config.yaml
num_hidden_layers: 8
hidden_size: 256
num_attention_heads: 2
num_key_value_heads: 2
head_dim: 128
intermediate_size: 1280
vocab_size: 4096
hidden_act: "squared_relu"
norm: "rmsnorm"
norm_place: "pre"
norm_eps: 1e-07
positions: "rope"
rope_theta: 1020.0
rope_fraction: 0.5
qk_norm: true
attn_scale: 0.126
bias: "none"
tie_word_embeddings: "early"
parallel_block: false
extras: ["local attention windows", "shifted keys", "gated attention", "exclusive self-attention", "attention sinks", "value embeddings", "a smear gate", "an embedding shortcut", "capped logits"]
init: "orth"
init_std_qkv: 0.0312
init_std_o: 0.00779
init_std_up: 0.0312
init_std_down: 0.00779
optimizer: "cautious_adamw"
learning_rate: 0.00126
beta1: 0.9
beta2: 0.95
weight_decay: 0.15
lr_head: 0.00707
warmup_steps: 201
schedule: "wsd"
decay_fraction: 0.779
decay_shape: "cos"
final_lr_fraction: 0.0
batch_tokens: [16384, 32768, 49152]
max_seq_len: 256
doc_mask: true
train_tokens: 167700000
max_steps: 5705
dataset: "wikipedia_en"
Each number is 128 + 24 x the weight over the matrix's rms, rounded and kept within 0 to 255. Layers, rows and columns count from 0. Numbers have three digits each.

# layer 2 attention key, 256x256, rms 0.0708, rows 139-245, columns 128-191
127087122132111095121143115140124161136179174140104167162073129181159105073152152157120156104158121088115156170119143131161136147130159149113126141091107138091136104101125122140073137125130182
139080159111114121145140073168068147128092107120146131156145101126153098134114116152116158129124110150107140139141166129150099151102129143111132184144066162123121127109072170143118123137110117
156126132144156143159161097119099149158141117101144123208114111120102109101078135099128118124105111147072129128198163197115082131126103200137108134101094117114122119121094162134091154118106102
155098129119103105129104124099158131102183177140128114069085106106133164140151108164133137113183164110154144145134104036140179130166158123124158073128091076145139135141192100124137121168151180
108072133101090115149127149132130143124133147126125113104123155117141125101138120178114130134173123164143130146104124108153142142141122088096147127114123156137140139134184107126140139155120128
117154134144148151063142149121146109123151115150100107125115122120133112128114128130184141109147133160128103145142118147124120161129172139136111104104177093129117132127154139111131131134138088
119172121141102104106120215126179091071156107195141157011093132202125163152176122108155153068131113107154085137085108043077219082056108114140167138169138127125159178093129127082127086126181180
185080163126158128122150107172094136137069114125112112155114141135108112112159146088155135142116135151121132150138166148144095138131114170144088120114133153131112106163134171140119116086078132
124149108103154133097130129113114136132162133116085128134121121167176133133140146114155142092094172114161111138101111142168136121150133165114111106122139094139158177140138121109076134137131177
119128107136086105124097136140148122097128151160109195075142139178146156143180145137124167098128115124177150156116156066088208104122085109156144133204137123159144123123119125132095127113156159
147086174126135153200148040151068138178098134069149142242157116056118084126100117089103078196131115141069124091148174185190074169186120185110093122111137140150138112184129144172127154131054115
172073103135098123153115173144112093130114105121114128113165138092126102142117104123118092160138123116123107146100120122185132126092132136153140139163118132152122094129146120138139131157122107
159099092109167118155150122147137169114127149140118135133107139152100101106149135123165128099118125124152079160153135110163139136098135159132081146090103103126126107163125148137146142119104133
126116148121148145127114140120108107168140149085171119137121129138123127084110130108116153130159140163123117126120119168103107133095147103093126118138102111118076123150119123124138106134094118
098142140118101101131112186071145109134156123146140141057147123158119196156161128144144133136159174104123143145091115087134152131128161098098126106148150132160120140137169085098134127170156142
159099117126124122162111137136136136136087137125164116117100148130147117111110125134131131145158123131142114164150117138123148130102132132121149134142086112160102105162137124161158135126119125
136111104102174131154160105147082173180110118071122146254160085106112059126110205111130111177100130169110156147161166190163066144136167147102109140104128184098116088103087148110121121104052136
085165102113110104095132146134145128153118105140118131106162126153094122164144169136119162134104151105125146137130129112077128143130125110129135088171168120144115163119099157120096147148135116
126143125156114092134116175102166140118119128167105137096134145157134145098139135117117123090142090087113110157128076099144165093082107133143149141161125111136139132091122108125138106110170141
131123119121120137163119110137112134127121109126132135153142129130157132106106107140116093151149141137125117143141141126158130129140104119113141130102137138153135135144122115159150160144122124
134149103139188181172145086202071145133141078087135111222144128059135070119073106084111078184076086183079147084168137180193097166163136108137076121033137141113110099180110161126163163090075078
148118110125177122131149135109115103163128142123138135149171078107127110148136153115109133144145101161121120141135164118123114118143127115085133120149149180123125109135122131114077139106099127
116106129153095143141156121112127151101144150104133143121137111154134110123130159170111091114145098144141094130103130123139102157127130145110160147120110091129133147124126121107126092155137121
087153144140130148116131134074170133079128121143131099089124124139130135135148101151118107111136119111149126126118149088103178105175161098091145114117134129113121127100115105118099127129160190
126110118089128117151138103122111140114136099115113118131126128135131144116089115132119074157147121132109108097153129128136126124135111145130148128099149115110166098157133130147144143147162103
084114110137151125143184172092141144143129139125136157090123114117108159137131130112112097149134175092126138131109105128131103114102135112106143193076127129123123094139103085132165099104113147
161089141119125118172109104104156110081135128140099095082106122117132166115135118128101115106148156114134095112106137075121132151152123130165153119138117104092127129140156148110169146107163151
119128094128149110134135125107168151151122112140108150124145144141143114133096135127110062117175135120160114146092140128138161131142164122129107149098141154136116107169166139125141120136149129
138119131157144151134089105098116156170086149121154138174113127094118070177145169132120106136094142150143132138130114109103112152148174143123106100132105137150071130124147164138103141126088146
139125119139157113087132128143142138149112143117149106146117117112131101117111158125129179104143113137111100132156152153114123146106153112108124094163116162155142140145116120145144115132077115
130110152107105112113133143118131132149127107143121153144122140159120122148142138123150129142098136097116146133157131144140105111116124143156156161116154171170126156114096154154111111123161121
062157117140125126134114119132148126133154117149130102094141144097125085120085141125115140124121111108135148124133114115116168099114121090130115153138155120110125160190135116127138163126124117
120180112101132113112110148122111119173154147100148110142094105137151155110120104106113167116118105137113118085156116129112112089110133138096157134116109134094130112111117127114109144139121131
129116147110141142143141113130137147143119155129148129143114097138127123120120158156100144181159143159111122114117141145145114141098151144127097109112097125152150105118114122119118153156103124
113130157145104160128108105120106142150142139082140132165108131068136102111095127108120126170113139145116159124085151122139080118109153167094109118107103131121138137097120131164093138111097146
105183133127116153127114127116117122115111102159103158102140080155104131147125131170111105097139150148142107084152128099109141104137098137117145134099158115107130138132105110130117130118146132
102124123108103122104127136119115152135101116101125108134090153102153082126089085132140139084119159119153140132118104147142093126125103142134123084145117119109139106098148139106137109145127115
130109141104106119107171148120125128157107133122150130105087132136135130122139130134104131112130122076175130124102084145146125136098142180152111156141115139141096124158106109134110142122146080
095108090139117121100129156119115091104111111111169120115161128131097134178150152115139134135149118137101142143127136100105158084119120117148162132164131171131134122126117104129111104124131129
102127119142115132118160119144114128167147108112145094156162151105131122140094140111125106156162130121098134134098165147122076162136150187127126113118149120109112111139117125111118105124111090
126120082101150122151127125135146122119142139101127136150135100131138131107122118164173102131133158087106118133148152161110125119145134118091122139138168139102129120096123125135125164121104146
136141139135122149125123097163114125142139118133165100107112137137102140128134120083165148118110074134098105124110137126054123147108132102138090141119122096136143137143135161142153109124132116
125121169136135130140135130136103142097111167116124137110120126132115145130171161149153157116123115126173108137135122118117102127137146101119127106174120134103112124137111132126103106092176113
178135141094152141124131096151136138143086124118095101154089118105145132127159139116129128123147105146143103102115122149129157093138149105136124107177105115103113109166134126128142137142111137
122126115129145099147128127131142112124115104094138118141144135165152134069077108129107092093136115142122123080133095150110136134161160141124143132070153133123127130161140081076187124133124136
096124165150101120143119159123145128084104108177120172111100072130146088124086113164133129123104146140080112128144148144133143140134082110137138143091153116120166139117116113116118139165133124
120126117122118153128095105140127075146124126099104166172130169127066105144142143113129136142118116112111150127124128135141104172110116127078136102131166126112124098142128136110094109163112155
136115159150093150136139125136083109181095126154140131164142132134172136127125092116114121129138118162131109137123123143105113118136105183145098151137117122120144119130149134124137147148119112
123115149148117125100096103123142113104130120134128176125115119161095139123150126133148119161098133180123114093136134121130115128121115082123143145162159141126147154065134135138111141148128117
115145107132131129141160155166100111133162134140116129164151111142142109135109110122147106157117108156112101154105135139144151154114161131096093123119125126104093126140114079119135092113155124
113147107115136143112106133142149091127074142136131152104142136143144129151146147117110142119126148137157190132091152086124133137144144146123119142125141142122144135124101132112122103104122159
098142153113129147116117110151113137158114140116148122161132126128057130118156126137114139161116080142160123126160138115149117162134149116110119088139127117111111143154102100157100145148043104
154152150137138126139139152122099158113103125164132136154109120129157102122099088154137145098132149186148119127148128137106102119134118139133122128133093085144134145131150140109115107143140129
152123101130130137119106159143136157127157117145118117105185110172162149090151090145115165127125166080140115124127129110121172112127099121142171140178127070129143103091146114135139147150159148
136106126129169101121122133117161084140145133125094126116135107106145154121105127146102120148112128123127133118133144103162121110150153132128134124094124151126147154166125113137105115112106147
095120111107122118104097119104163086164105121108148114110164141141090121119132106120077146107122136104163126138075091128149145128158102138162159164117129148130125171136179130134153138144122131
097124106097136121115136129154097158130126126099150105143107106147128174129139133135115175139116062088143133160130193178123104142119113115117166111161109121106128059110093117143101136113124133
150127101146089129118153121119145126130157119127101139127143131134145115117155114127148143118139149090149082148137120135137130094139117193159117141131135141144102134123127136137138152123163151
096131105150132130119111154129122119135131099151115149099128134136124134165092098164180101145102126130139146134180086091141148100149129129122111138117143179116142165176123119124163163097155114
159132123103129095179116113123128093146140110127107172155139159201135112095134126142105090156119144111103126130169138118159125109107124142101179120108112126141170140138118127114144132110129152
103123110109139146101124112076153133129112140143134108110138164109104119121152117134099110097116114062139134181148141131148134126127154163118150146093153167131076144100087105141113133108096135
125148102136143121124163129166106164189101132112116138150119138103143105150113130116129089163107089156093105136122109171130146138120168153128107120102122103132102080160109073154130145146112117
068102138147132115118104134110101124164101111128100129118126129156157125119161104119133136145118156091139118150117125165172154096143136158133150171114123135112100112094120123159147141136132121
139142111124148139170153138146089097192107137133133144136110137118115119136125101140113079103128096127102139149120125112107101157139110159095103123098158124114096095143117138145105138094092149
131129121152146127148115139149123112140128148069115105179107098163100055115110139142090151124162119144112162139155139127144119114104112115105118109137093122095123141097083158134139139122060135
135132122122141154146162141156153144111132124100125102122146095102105141112101115144137117109119132114135085139114142130120124137096120134131134140119125133104154122145096144141134118144140131
106136118119114115146112063135119135156126125096094099166146165101120137113123098142114113119140106134091143090171127139111126099139116159125180130063161154107108143138089108160143154115103139
108154112103129138114164124135118119136120134148155137106142090102079122143132142110125123108116133144110125098131099121125114154126104124124114148148148160131151100120136131124140133156094125
153093120115135104135140091085104126168131130119116112146146149135113119160141109067184119125099159104138116178136151128171118102117119204084134138123103133130179142143133133124131122171112128
113155121118092125129140138142122118095148114134100143094117092141103105129134123118147144126139106135147102126144145134137164110107101098118111149127158107118164115160139117124150119158142106
127111115119126105135146125120109116143120128122110085119093157128124114111119089131099156138125140096145101115116142180134088131106089176133134090123098128138141079123110144143141104133093084
132151131160136195123125104135111147082159107111104070132141106176135119129115128114142102155143127114143102153132094139168172166155125155115128151130147095128157171158150136103087160149142116
118113123136126145165159143110143125143126127090104146139134096137157134098112104125123137178141112176149097162103141120169151113110164133140077119128115140154127114199135135106162128129115083
089119166143113137135191088156118105124107125139120117135155155120148123176160134146122121138110153123119129085105120110112111145151114121142184125140123124128132166121092074145122081121150094
119145137103135168123165143136115186135128128134139115148120076155161130138107137122164125121149113129124067133132177150142117145135107146114089136114136133120140111102114131084095113134141109
079126172126092161132139075094101147104121123127113105148137136117102163111165138133131119152133136133147117091124166127122089134121122125133118122122100128148106117120123169136069114122132109
145121118136167145099121141126146220156115126110147104143106099126102135101112125150141136106132096105171109120140047123134127174127121111138108135154105100135095141126135127134126164124104139
135131118116145109143130114114125118120147150063178104153113156133134148152154126148120096159115129124106146093143090097082099108091119117133135142134152133135106137122145142147113167120126169
160130107091121151120153107170119133139150118160148092141124138092078089151122165094152157133146105167116147150090110134123108167153126147133117111150111147153088103176185141144124129116119120
139133115120142110153151120135097111154143131085143127135128125139123114104104117109159131161156140162111111158127147173153110138105105095155118128122122148119112127117148136083177120128101114
169112130116122093129093132146146133148130116178102136107111202137177145094142123145131114127102150070168134155127101121137151124128096179121151133103138123102121134108142133124132167126189154
118123115140131113108154113154104106153091124107140113148123093140127103159127153122110102123116077147087118167096162139135122161102119132140130124133121174141132124163109087125162106117073108
127094116154143135146109127124127134099133134166145153142140116146119145130139150099160164145107130123094094138129141119128144112132096120084157129136125122113137192147132137152115106135131157
125135110119150100135106137143120130137142129122092083127152125104126124074087146157127123147130083145176158186099130150128130177149118119119124081153129133116078131197137066127142128086119134
166138095120134174118126129135143132122128096143126126110134101140102134153160115149154110087136109141165132086121118083077160102137136108122141125145142115130136142180122140140179143165172149
108138129103104136121143138114095128070146156179139148137121122145071133130163139119124144119172128121125149122138103118104130122164129124126132151114138120148129118123140134110106144166135145
132124121110121133122157098136101125142105123151146151139167124112162109120145151124148109142082116154126134138113138166130127119126157127129145110104144151107130103107086078109152128117138114
139176125137117142137164079144085140136166157142129117145125157131138116110150111142105106128099127101150115110113096126111093136150121144142128120154115127131071133130147134139116146100095132
117100155165153103120133142114136111140120106173110137104099149138148151107150118147130112094107118076118151143124106085109148131146149158144090122149147109115116143146124120111135119110157129
123138123129146114090121132101115138160138113116123119133110172116152103133128157173137125117097093102141157160128113135090114155121105140144142094184157130117073106155110081116131134101131122
120114090172107091130123144111115101086127115166095152106149108170159150102151053148140096107138089096134151115148120110101188097144122122146109165142135124127130095152158088136135127156182124
128112133097143090089137153110105118137086133118140159139138116119143121162165158116113155128130141131156163127094172140122102160129157159162113146142081127127104087096142167099114082141108125
163138110134112114121119162125121169116125147166137149122082128080133095164120153164109147108108132088133120091126169108115104140129124135094132121161106137104152094103123140124111149137120139
098126097105149122087128179146165135144082119138117128140110141134111102118135120113152127116114164135143100088075132123132110104160182099116093122146159154120084118131113129157116134147128128
102095171127116100116110174095130143116113149159105152073123115171130159183150118130143131132106110140146136109125172071119150106129118128110137152110146126145185149132158171145085147134152136
117153134135127099107116130121189176081133104174128132072128137128114129115129121112127136136128126108178147090128092093137160084169089090144117139130149112120133112166159119121132114130145150
103134156099134144098133131113085119116122160174136126148104153148139131138119113108110148145091149145110122156128163161149140115143112120112100097127096095079110113154146158120109118138146106
110164126135097176124112116111076112165104132125139114151122115136126118142131121134129147113137115151128142130133124135123111153140076105109118097176126110117131129099122100088070123100135116
080130145117148125107112163147126134103098118172111140098123117164103158148129154120132151110132138141108069116095145135139160070114128118117115158125118132063124119114082123099121103136189117
097116083125142169089119154133098136127139090120137145150112111137132126174097155124146116114117111133119134146088136128114095128141137144095139148187119151156135143161139144107114112148124128
115141108122104151126173098106152111107150128133127161103158142051167122154121133147113112145101144131157128116128138102141114137129103178108155158088161142129157121132110114146125130103163102
129144137106109145099094110125105103166088132092129124129127089140145127162111123112130134158117125149119103152085094150133084133151152128146143161131154143096153106122139099083140148104135110
134151096117142163146171080122069130093169123142156118108152141087125119132123144156170138135141101150144123157163088099079120155094112112137098124133117120142082135168126109101112103104152106
090119142155136138135115131099131140130121103148114131083151162133148151122123113140138098113104128098136153136122083126148153115123085146157178156143163138154163145108153147109134129124137135
117135164146121118135132111113153135139124122136109123120126105121155145075122112131088141137140122144162107128022141170151096098142091170147124143127119120127125115128132081137104119126157095
163155153161145109144149130172141150162124114154110152123101165120148154101100101114120131116133106122141107124119122130106135149114102126134117128130133133138137122111082130092129119124116101
109110138121109124110161121121145124132106127163095150116147127113126141142152101125162142141109118177140119129148142107110137119116121151151122118135143133176140132125147166124126101125126115
# layer 2 attention query, 256x256, rms 0.0722, rows 140-246, columns 128-191
107131095125112119155119126154159176161100091128135112126152122144143118126129109163122100168113139115100107122132137144121131118143129101092176137131121141156141129106099090125118139123099109
119122141109128153153143112175102108120125148107155107144125109109122137092105145140117143131131124163115136134132137137135125136129107114110143091104105124144123122135131136155156127133105095
154128178172133131127125118140146128131126138125101146117113124125086110157138103156097136077144106115150109116113089135116113113145140149179106124116105099112122098123153126117145115130143126
121140095161118158099127114095120152154076131126095117113147133095100126151131110158121135132160132159140132096105125146132148143167165114170081174102144137140117116112115127128119153121137144
128124160179120177091164094126103117133097133129098154123129138101133134131117125152088157104155133156123101165093121106115143140128135115123104147115109120129143133145127168125114131144120133
109145094126113108111131175072140116099144137160120154101105107162140126114132118121117099137156139072170114133106093089086168123097143153145145133146108108094152139091118122095118134133143153
126105139143121126170132111158125103136127109120187080136134099148134132124116101157149125169130166134122085108114156143149144127152121115118143115144097145158185148173097135158176129141117132
111083109115141114144074206137163148098148138129171135116095097162150102097166133146158144129115160096149121139109128102156148130140153114080153109172116089131158176148123126122132109116134157
097124071136132126136143132142159140100149125148134166109103162154133113130122135099125118146134115085167144148158139088116134085134094124114135133153152103153111151106098108102089124138128137
136129118114148138161089101165104140137121110107159099142153120092146109120125116145142123163052111133121141113137138155180135129182091149120135099157140136178103136145125130165159123152108111
139112125156140133138191118111124129123113121122123155147152150125162167171106133148153160118122127122075134077176099132122138139125175159206160104136133088170124124133111154119132103182099109
125105091128156079147173111140130171133087110130177116125127073164106142139118111182168104103137098134123108131136105110147164083126109123160124134141095085138134099133102119139192143115109110
126144145102168171081086138109132163151098137108083098115147098095075131102194116148136132137161147142150127089081137125137092159102136070095122141145101111115134135132138108093122114147099107
105124148175137109136133157099122120139144155130123175127129138134131112111133138124100133087134191084165127135068120111080105145124174127170087114141152116111120122106157147065093076134121125
147122137130132146102128155116167142137096106101124093113152134123132157166123109129111134128127111144153161114130113128144140123089152155175145144107152105120127127107087116149089153121110084
112141091115135120155125066149110129143130113097155103146167092134136101129120140150151080181122095136107134137155141136137137130143127100122145151183120180158130131126130098153118137138110138
157158134145123096133132102158107115121141144111126155137112103114165162125176174127119113111147131169154103149123129091128106144150131094076112126176178122110142142148167137099104109142129121
127152109087088067116179160120148080141136136153116169117117151125197145112121126107113151130110134113115160119134138118130170128126142109167158120131081137121162121133153108164115126093147130
097097092161054109127079197049168129007181201203097207015072108176113180072146106149077169071174148094204094145146080012094216092105116091123146157113114102160168139069174149150123105201202170
103169111152149149107160121133128153147127098094170083154163154123140049131091119089145138164120132184077143133155155159168104133156102139130135125102131106129118110148090091137175166135115099
141133090131136117157179077111172101159144094126102136122120097112088141124126106132156100144074067145122106120138164154087147150100132124117152104144072154174165134141107145141086163097111120
138085123107134148174117111159126163114109143120146135124105111165105121090130133158127134123146143139154131137143092100142094118148108134126135150191129170151082135121141138121131067156124110
135104147106111180183168113121101121138097143138076124103101130114102180150124160129113166105113136134163114135115139126087151126137112130124102097146134149111112086121182110117144076098127144
103131131159134154156101097147151103082132161134102176132130105088124161124097114138110092130127168138184120120124097132136093086118136169097104130053133072144117124147144166131122150172157120
163147096085180146104168118093123181131154118138115091121100116147103109113124138103138149118158157109099097092101170147147085090105139105159134134150122133105154125134110149127125112142128102
127117156116115114147140119132156122156115132170130138131153125147153145135152114071163145103155176138092119129122091148140147160165133157122120088116094138136118142130156156153161127128164157
121120094105170141124116137115125171147062121127144128113159089118074146150112133080125102118122108153124134124125110131186141100138186109114105143114145121143130093141091122135100091118110176
156140138148104115125107110117105111166129119121169137135156180101129096126165169099114120125093093133114125155098144080104126127121065188112146098156134166171077149140101088152144097107086138
134126133102145117148119107142149128126109117061108118137134110103098158144130124191101103145111098119135105143111159143146158172112134128153127122114122165109190136096139106140123155125105101
132130123113100118100115126118121101137143128138148177134105165133156168104141144115125139134103159091115124129114160093092116107132114119068160110151150164127122142112136134150086102144134116
065155092105138017143143137117133135115141145131094117147102128104166086095120124142138077154135119134142082104108115148138134162153136078130129127125104114102136142157143056114156125117132143
114131081114117132148107119076116123109166118133112110125124095201091129132056135154117100114137094126082167117163078176110120110101118097148149138135095132064119105137120108115100153127105136
114124107089171148144118143137110139120099122122146132120158116130123156155158152117118125130100117118130132101140132149149124131130119138181127127135152152146074103128116145144130103105105078
148121107141112100157114126139119117163144108110122143142174096100182205103087087084144142165106128152149160107129145107140090108083142079066118127150113143104106132129126071104146085123125123
110105159159134126103169127120156166092114116153117162123082143151127140093129122093100138115114179110160122142110096109072138079167112154152123136156131151090100123157096143119123096121127126
122088157133104086126095147165119132107153117101114154123113099143121098124088100164111136106137164118102171091132091102141087163115130090135128149121119130111127139128147110116139143162131134
179077187146166136115154130134088105150126142135157126141145111131109123147124140113077127101150104106084148106137102129113130112110150131167144180103163140119135115125088142118100132116101087
126103127165111157087175152126105127141181123093128115124064133130108119166098172104089146102144132120152117150104107132084136090087100107143129112122144156098128155119155136148094092105106133
143128094139137145151157115149126146155133125120119094147133143118162157185072130122133133150157130122147110152131128127117119111140169161130100130117155137133139133168117130134127141143119117
126153146137159072144136091114165141128145100117147099118142098146140083151145153164186098104177126136160161111116107162089148114113128134113120123153113127096131087156134107147167142081138149
091170098122116145171137171145086100171122129135136148131157092132146147166129139122133128168144147149162110141098124128119123114146116083125119148145145074135145121099146132093175112118143121
127105150132100113128180097108136114114088116162118077141117123171123138143176119161152124125144145146108183153124136147096136145125136165135155120170120176179175098128122153150118093101131140
150114126127137134156115103141175126150117163138111124137140126097110145151131116167105111180142098127136189128125109144149193134120173107137144140105095129133153151157176122110121102113122136
093124133099175159109127096168109100160076111136144093117112144197151137131094130138145166111166167140167151128166105150131132141127120169135111134111155102137138104165110097124123114122107127
145131165126145113110122129130128110097115119118129181121114114131190112081152124154100122129093179112107102075138120147088130131116091130153157136116128137166097135102108149126096110142107092
155177146140087117121121140132166106088126126100129117143103135109125102153133136090122132159105085154110129175130135093140120105143144135075141107166150125186131154153106151110160130146102140
140142133117095146135131135114062113158116130163095136133146157087159157094124130151115141127133119091090120110126126135106138129108104137174137108104119156122108137097115130112116143113129113
146121138123142149167116141092141138065154129103074136128094149127123119110145135096134131130129129124159117124138144106157108114128138162102174133181141148120109128088129189125117134127141110
119140132149113139149159110125089075132138132125128119123192082127137093082113130137157118134110103137092159177158150132092096142088094129123102119177152103151155140189124101105148122108142127
138157088132160122109168180147103124130140129152140112111127150165151113117107139111143152131165139154100119136132125108124140120097137099141128160158103154128129146149081121104126105112111164
105099148155130136144109100183162110118137125112148092139106130113095144088123126134137115117120082155135148177101176159178116108188109070120114137127094105099162157150171125120134137136124108
144090119142129112155106127142135139138102108152103140121130100127123165119115070191099115131116129129119107123161144095114086112100142137148129101128100140157169134140152084135085142164118116
164138106138131124129134103084176161115166136127126140115136119164123145132118127166130153105142126119190159137121116116154125113113139114093093112099132086123139137146155145135135135110149144
167124125134128136121093125154130088165154103137119117134154119131146157146090139141166138119126114134144124120157121123105088121117150123127126115087103079123122140162150122113063108135132131
152072127112103134076108118089118113144120126140101104112123122133081151111149092112139151082158118071115082147152126108163110144145179132086144109159147121157143134126138132142151108128119139
110110110138139143115110094148127100101129111085123054140115131105128136154093137137093112152119096172131177146116180177128128119109149081082135108110129122145141154131138128133109141122123128
132125153135083124097123102071175140120184153151130188118135151170137135114098121136127118122144130088167134162119131110130142117137100169109135125122187126157139129100152183148108142115139139
102157135144117155080168148106129100132128113184097145114098129136152127136112122137154084134113157144142125102106131116070137062081126154109120136122098134125173091144125103104120126116144130
132136096072140097131104140100165145100137095158146168122071127139107138111131122121150081128135156150151140118130124099192137116125166114094140103104106091099197129137122122132115163110128106
129094136095126138100155143155097126129138144103140144118119161108119166135115110165123145092094147130126092135109180112114155166138105110158137127182120164059133122112127061150146145111139137
142121136095125148143129092126123155131110143158091126130113135111133158147124143133129136172125129100165143144123137134100127091136124129166134151150189074165132092172120118151129135152094113
147142146165137130082105159107119130156143121158134123113135152133114148167145105150097159142126157097123110116090167134116142109110182125121120149126146155115136148129145138123116151100147112
165153162152122104154173100151123101142116114148134099121113105147168114128114069088135128097107118169149111095103124118083126085117111114138111108142080061150139139113073127129172116144107131
169125140142108116136153171124113100110145136110112121143095106138111133106139147115140121123136109156109159127176150122150163143094082092102120137171128150113152149093102124128132156143102093
141125158121117112150157076118150112086136143095108144141131083126143162076125119147151105130128157104165112147174118131115141118106134146104176130149142113151110153168133170079156122143123168
152126117111131075124113118113139148143139139137074097128104128139150133116110086151148132144144113124173150116162111143118185106150151159124172096117132139104139135155134111146172146131150156
095122129125142147115119101128133160084138113117163137121119068100095109147153100103098109093112109128131080078090112147134115154198126138147121161152096130113141109119102182136156164121093112
134143128132125129122088139128113144135167099139160171126106173138082110095127102165154102124143112114109110127118120127141094124103169132091164132155123067101181108102149132129108123164106123
111140134173134125146152143149130095101147149100138154144127117122151103094127110116092145131133137143141145112143103130123126125113124104163112129119157091120119119133114170115148068131132107
123117198138140131128075114154118101086089134092157125137124135128115148163082121119110136104140124131134171114118116133139076112101117134134113126097166128100124112123173132154094111164111081
139105132159144153148156088141103158120126091113158130121133085158111123145099123144146130138185100114107118146137108123136099099108124144127158142135172133158112100128144117039139144131145135
143139143117124137124112124105161112118079167123117149142143093101127140098136144133121099148086112102126136183121140128149137133080121110127096144143134156151113142115131118130094141162126091
160115177109127093125151110140089165125163140107155130138120155108124094153137129152134129109159127099125128160096107134105112146154134156121165108105132160164151181170167132095125133131148112
125127122130106172163171132123094168136103101115133174124144131124123152148121166151110129149157126125101138124142119123090144116125107180156095131099138143135142136129082159107131128105114118
139092168138138111145126102158150131131116109125132127149121131044114187155146123071109135156123149109144138139083150124142090084125120094082150118162108214133137156149176153139095125096152111
149098140135109141103142049107131127171109127137109133140134086158101148116150119133137118103133090119132141123110134133122129108107118138067131109130105131189142097095115158119140107138130098
163165105115151109146147130125057127128178134098133050130160130124132112138155163098175132118158126117095103073131081152094112092073093145115160108145115110103060156109111110092131132113118150
115138140181078117118138107157120095175127123127143148137150118073121102158091119061105141140107114185150140173106128099148114157184109130121112107141140096176132161162112115150164151148122102
149073138152142095149147097113118090106117087132116110137127117161119099121104124136134112125160109138128094108131120165107093093115111149146175165163140150117140113104112176133138168129104114
142171119109128128107122157130135092139165135172154163120157136146151127151096110119139142090129176103098116099134126114136116102137131093101112135091139079109139081124134136147124154116136166
145087155129122174116137104113076103130098126099167141120108158153120157158093157119113116122134103113139141168140129108117132142123070148144140125156174112142157143142134098114141126104087102
143112093131128098126074150113143094083151128117180110131111122152132093115125123121149087135122123112153110166144135110091141129076124115109129121154100133157117162140119174143129136126128131
126141135141116094105158117179153059148130139154055112141149114095118134088111137158138109140092145177148161146106141163159103186138115106124135126107118097131186163147132055136138151128136155
137145160144133136146198141098140096111132131137143175124123117141113133131133115187141118123107108137154171122153074129066176097127169186153131084086078154159128152175126140132171108109148163
106099142123108146126137104132136118101120115098181104107100146165130127137102113084119176115129110097124137128174140142102149123132136117185132122120111157158116145164099171126188098113094124
122105136139142123156152123149136088133112132113134184128152158121162141156157134174120141139112138155149095153121134117124134090119143150200138135121128156129157156149133085142116140100128152
131125131158131147152120103147144109116200128111165090137149130106106088163097106116149172104126097139166103164089105101115098119152093139131109147122087129110166183169142118146179165103131124
111149123133132107137155169141108130179129134181099160115104156134124156154136122129140084130134156139124120115104117108097165172147182126133125159113076118117156101129165098108138138101151114
132123127155128117112120119146119095125118117111111166144143141081134118175150164129145109109105116152078166099091142137078113144141109143122129138116153124106161094137188096117145154097144157
087159153155113143154110137084125103085124158136083127115122094105146149099128104090128147127098148116152101125150110147113165094094157131110118093097128106149128121099124148151113099137132153
127104116152144127116119097147105100144138113116125136129142151117110152173116152108090120123135114075093112148170129121127108150137168156158114122108116131127105122122091144116145127112094132
142160114151123103157093170148152131088142145080132119138132098118170107146122114119121123109127108162107106100164124089131125165132154130169106114113105105133095129130093118130167123114122108
126155159128155137101153124113151159128132124072151124127124135117089145158116136069124118133136147158152163110108174109148111098123147125127090119138096149104148135177130168133138135129118132
137144086100137164161116197134084110108134123149142166120100144131122119156153128132104141106089124108134129076111153106077134132150125135101096098118126135152150168149109148137142110130129118
114100111120132123146152156133143166123099118148146108112110120152137163137120141114118174092122150140162161088152088096132134132134159135162147148099088104136113113148127119144145080122137131
135073088120117141151070124143092104091125125154134121127126131113132101153125120123118104129071137141105096138146174120105153169095107089136138154176124135131148168140154158121181160162140134
109113107121095127174134142140091137127110092147101136107127176086121106081114132138068121127137094159115154136092105144093107120129122113118140118121091107120149168121148102100125130073123135
131141088108129173067150186068105108087105119180138127121112179129135126144127174117074122161153163140128144135128135124096144121121165125126142137141156152146105117166097147105133105113159131
159131113138106135110111140076145144116160116161092125119126142094124138150087128112124086168121124123140118138106113110086131146090163146101138149152075142158169156133078118128107161147104134
145125094106153117111153139089154166097136133143045148120101112100145095142099127133162116107119123157074076145146121130159124134143135196161186149130112143130090141127101136125130154135140162
139121122144099154139147094108123094143147117114097124133160073114201115132090127160101095138121090081146159108135105133107102159094148156157171147153112129095125148094114122092161131086127126
111131128136108167134175128133123134136096123141059122112187103085129107120142141166146119139134106186118101172127098124086096137097106128160139116125089134165125113113127121118118145121107156
125125137125125115121096122140120182112097154149138163125142170093126129111152130181100147099116149109095093080044123123123099133171144131108129154115117122091145117078163088139123106147130162
094097150096129121110072128105129106120105116137093134132121142131176151116113100094109148144108114136146198119144122166173117123155189151138152123111181147153104107106170133150083121103153098
117200126125132134104130146126115135154097137162105125127121153132160093114121104109134146145151087140113143132106154137121147146139121127122133166100141059141157111118116136063088126144130125
130130151106122109126129141146129171117122123139099187122110169111141140178142119137122133090141111101137112137140134100136151110105132177111118119133109136124160146132139114169103122124148122
185157156149113157159094134140141110088181120103086150124141147150115165123107133137140122130143136140125137125163058123130096101111130155096167097155093123118102151103108104130127151150114155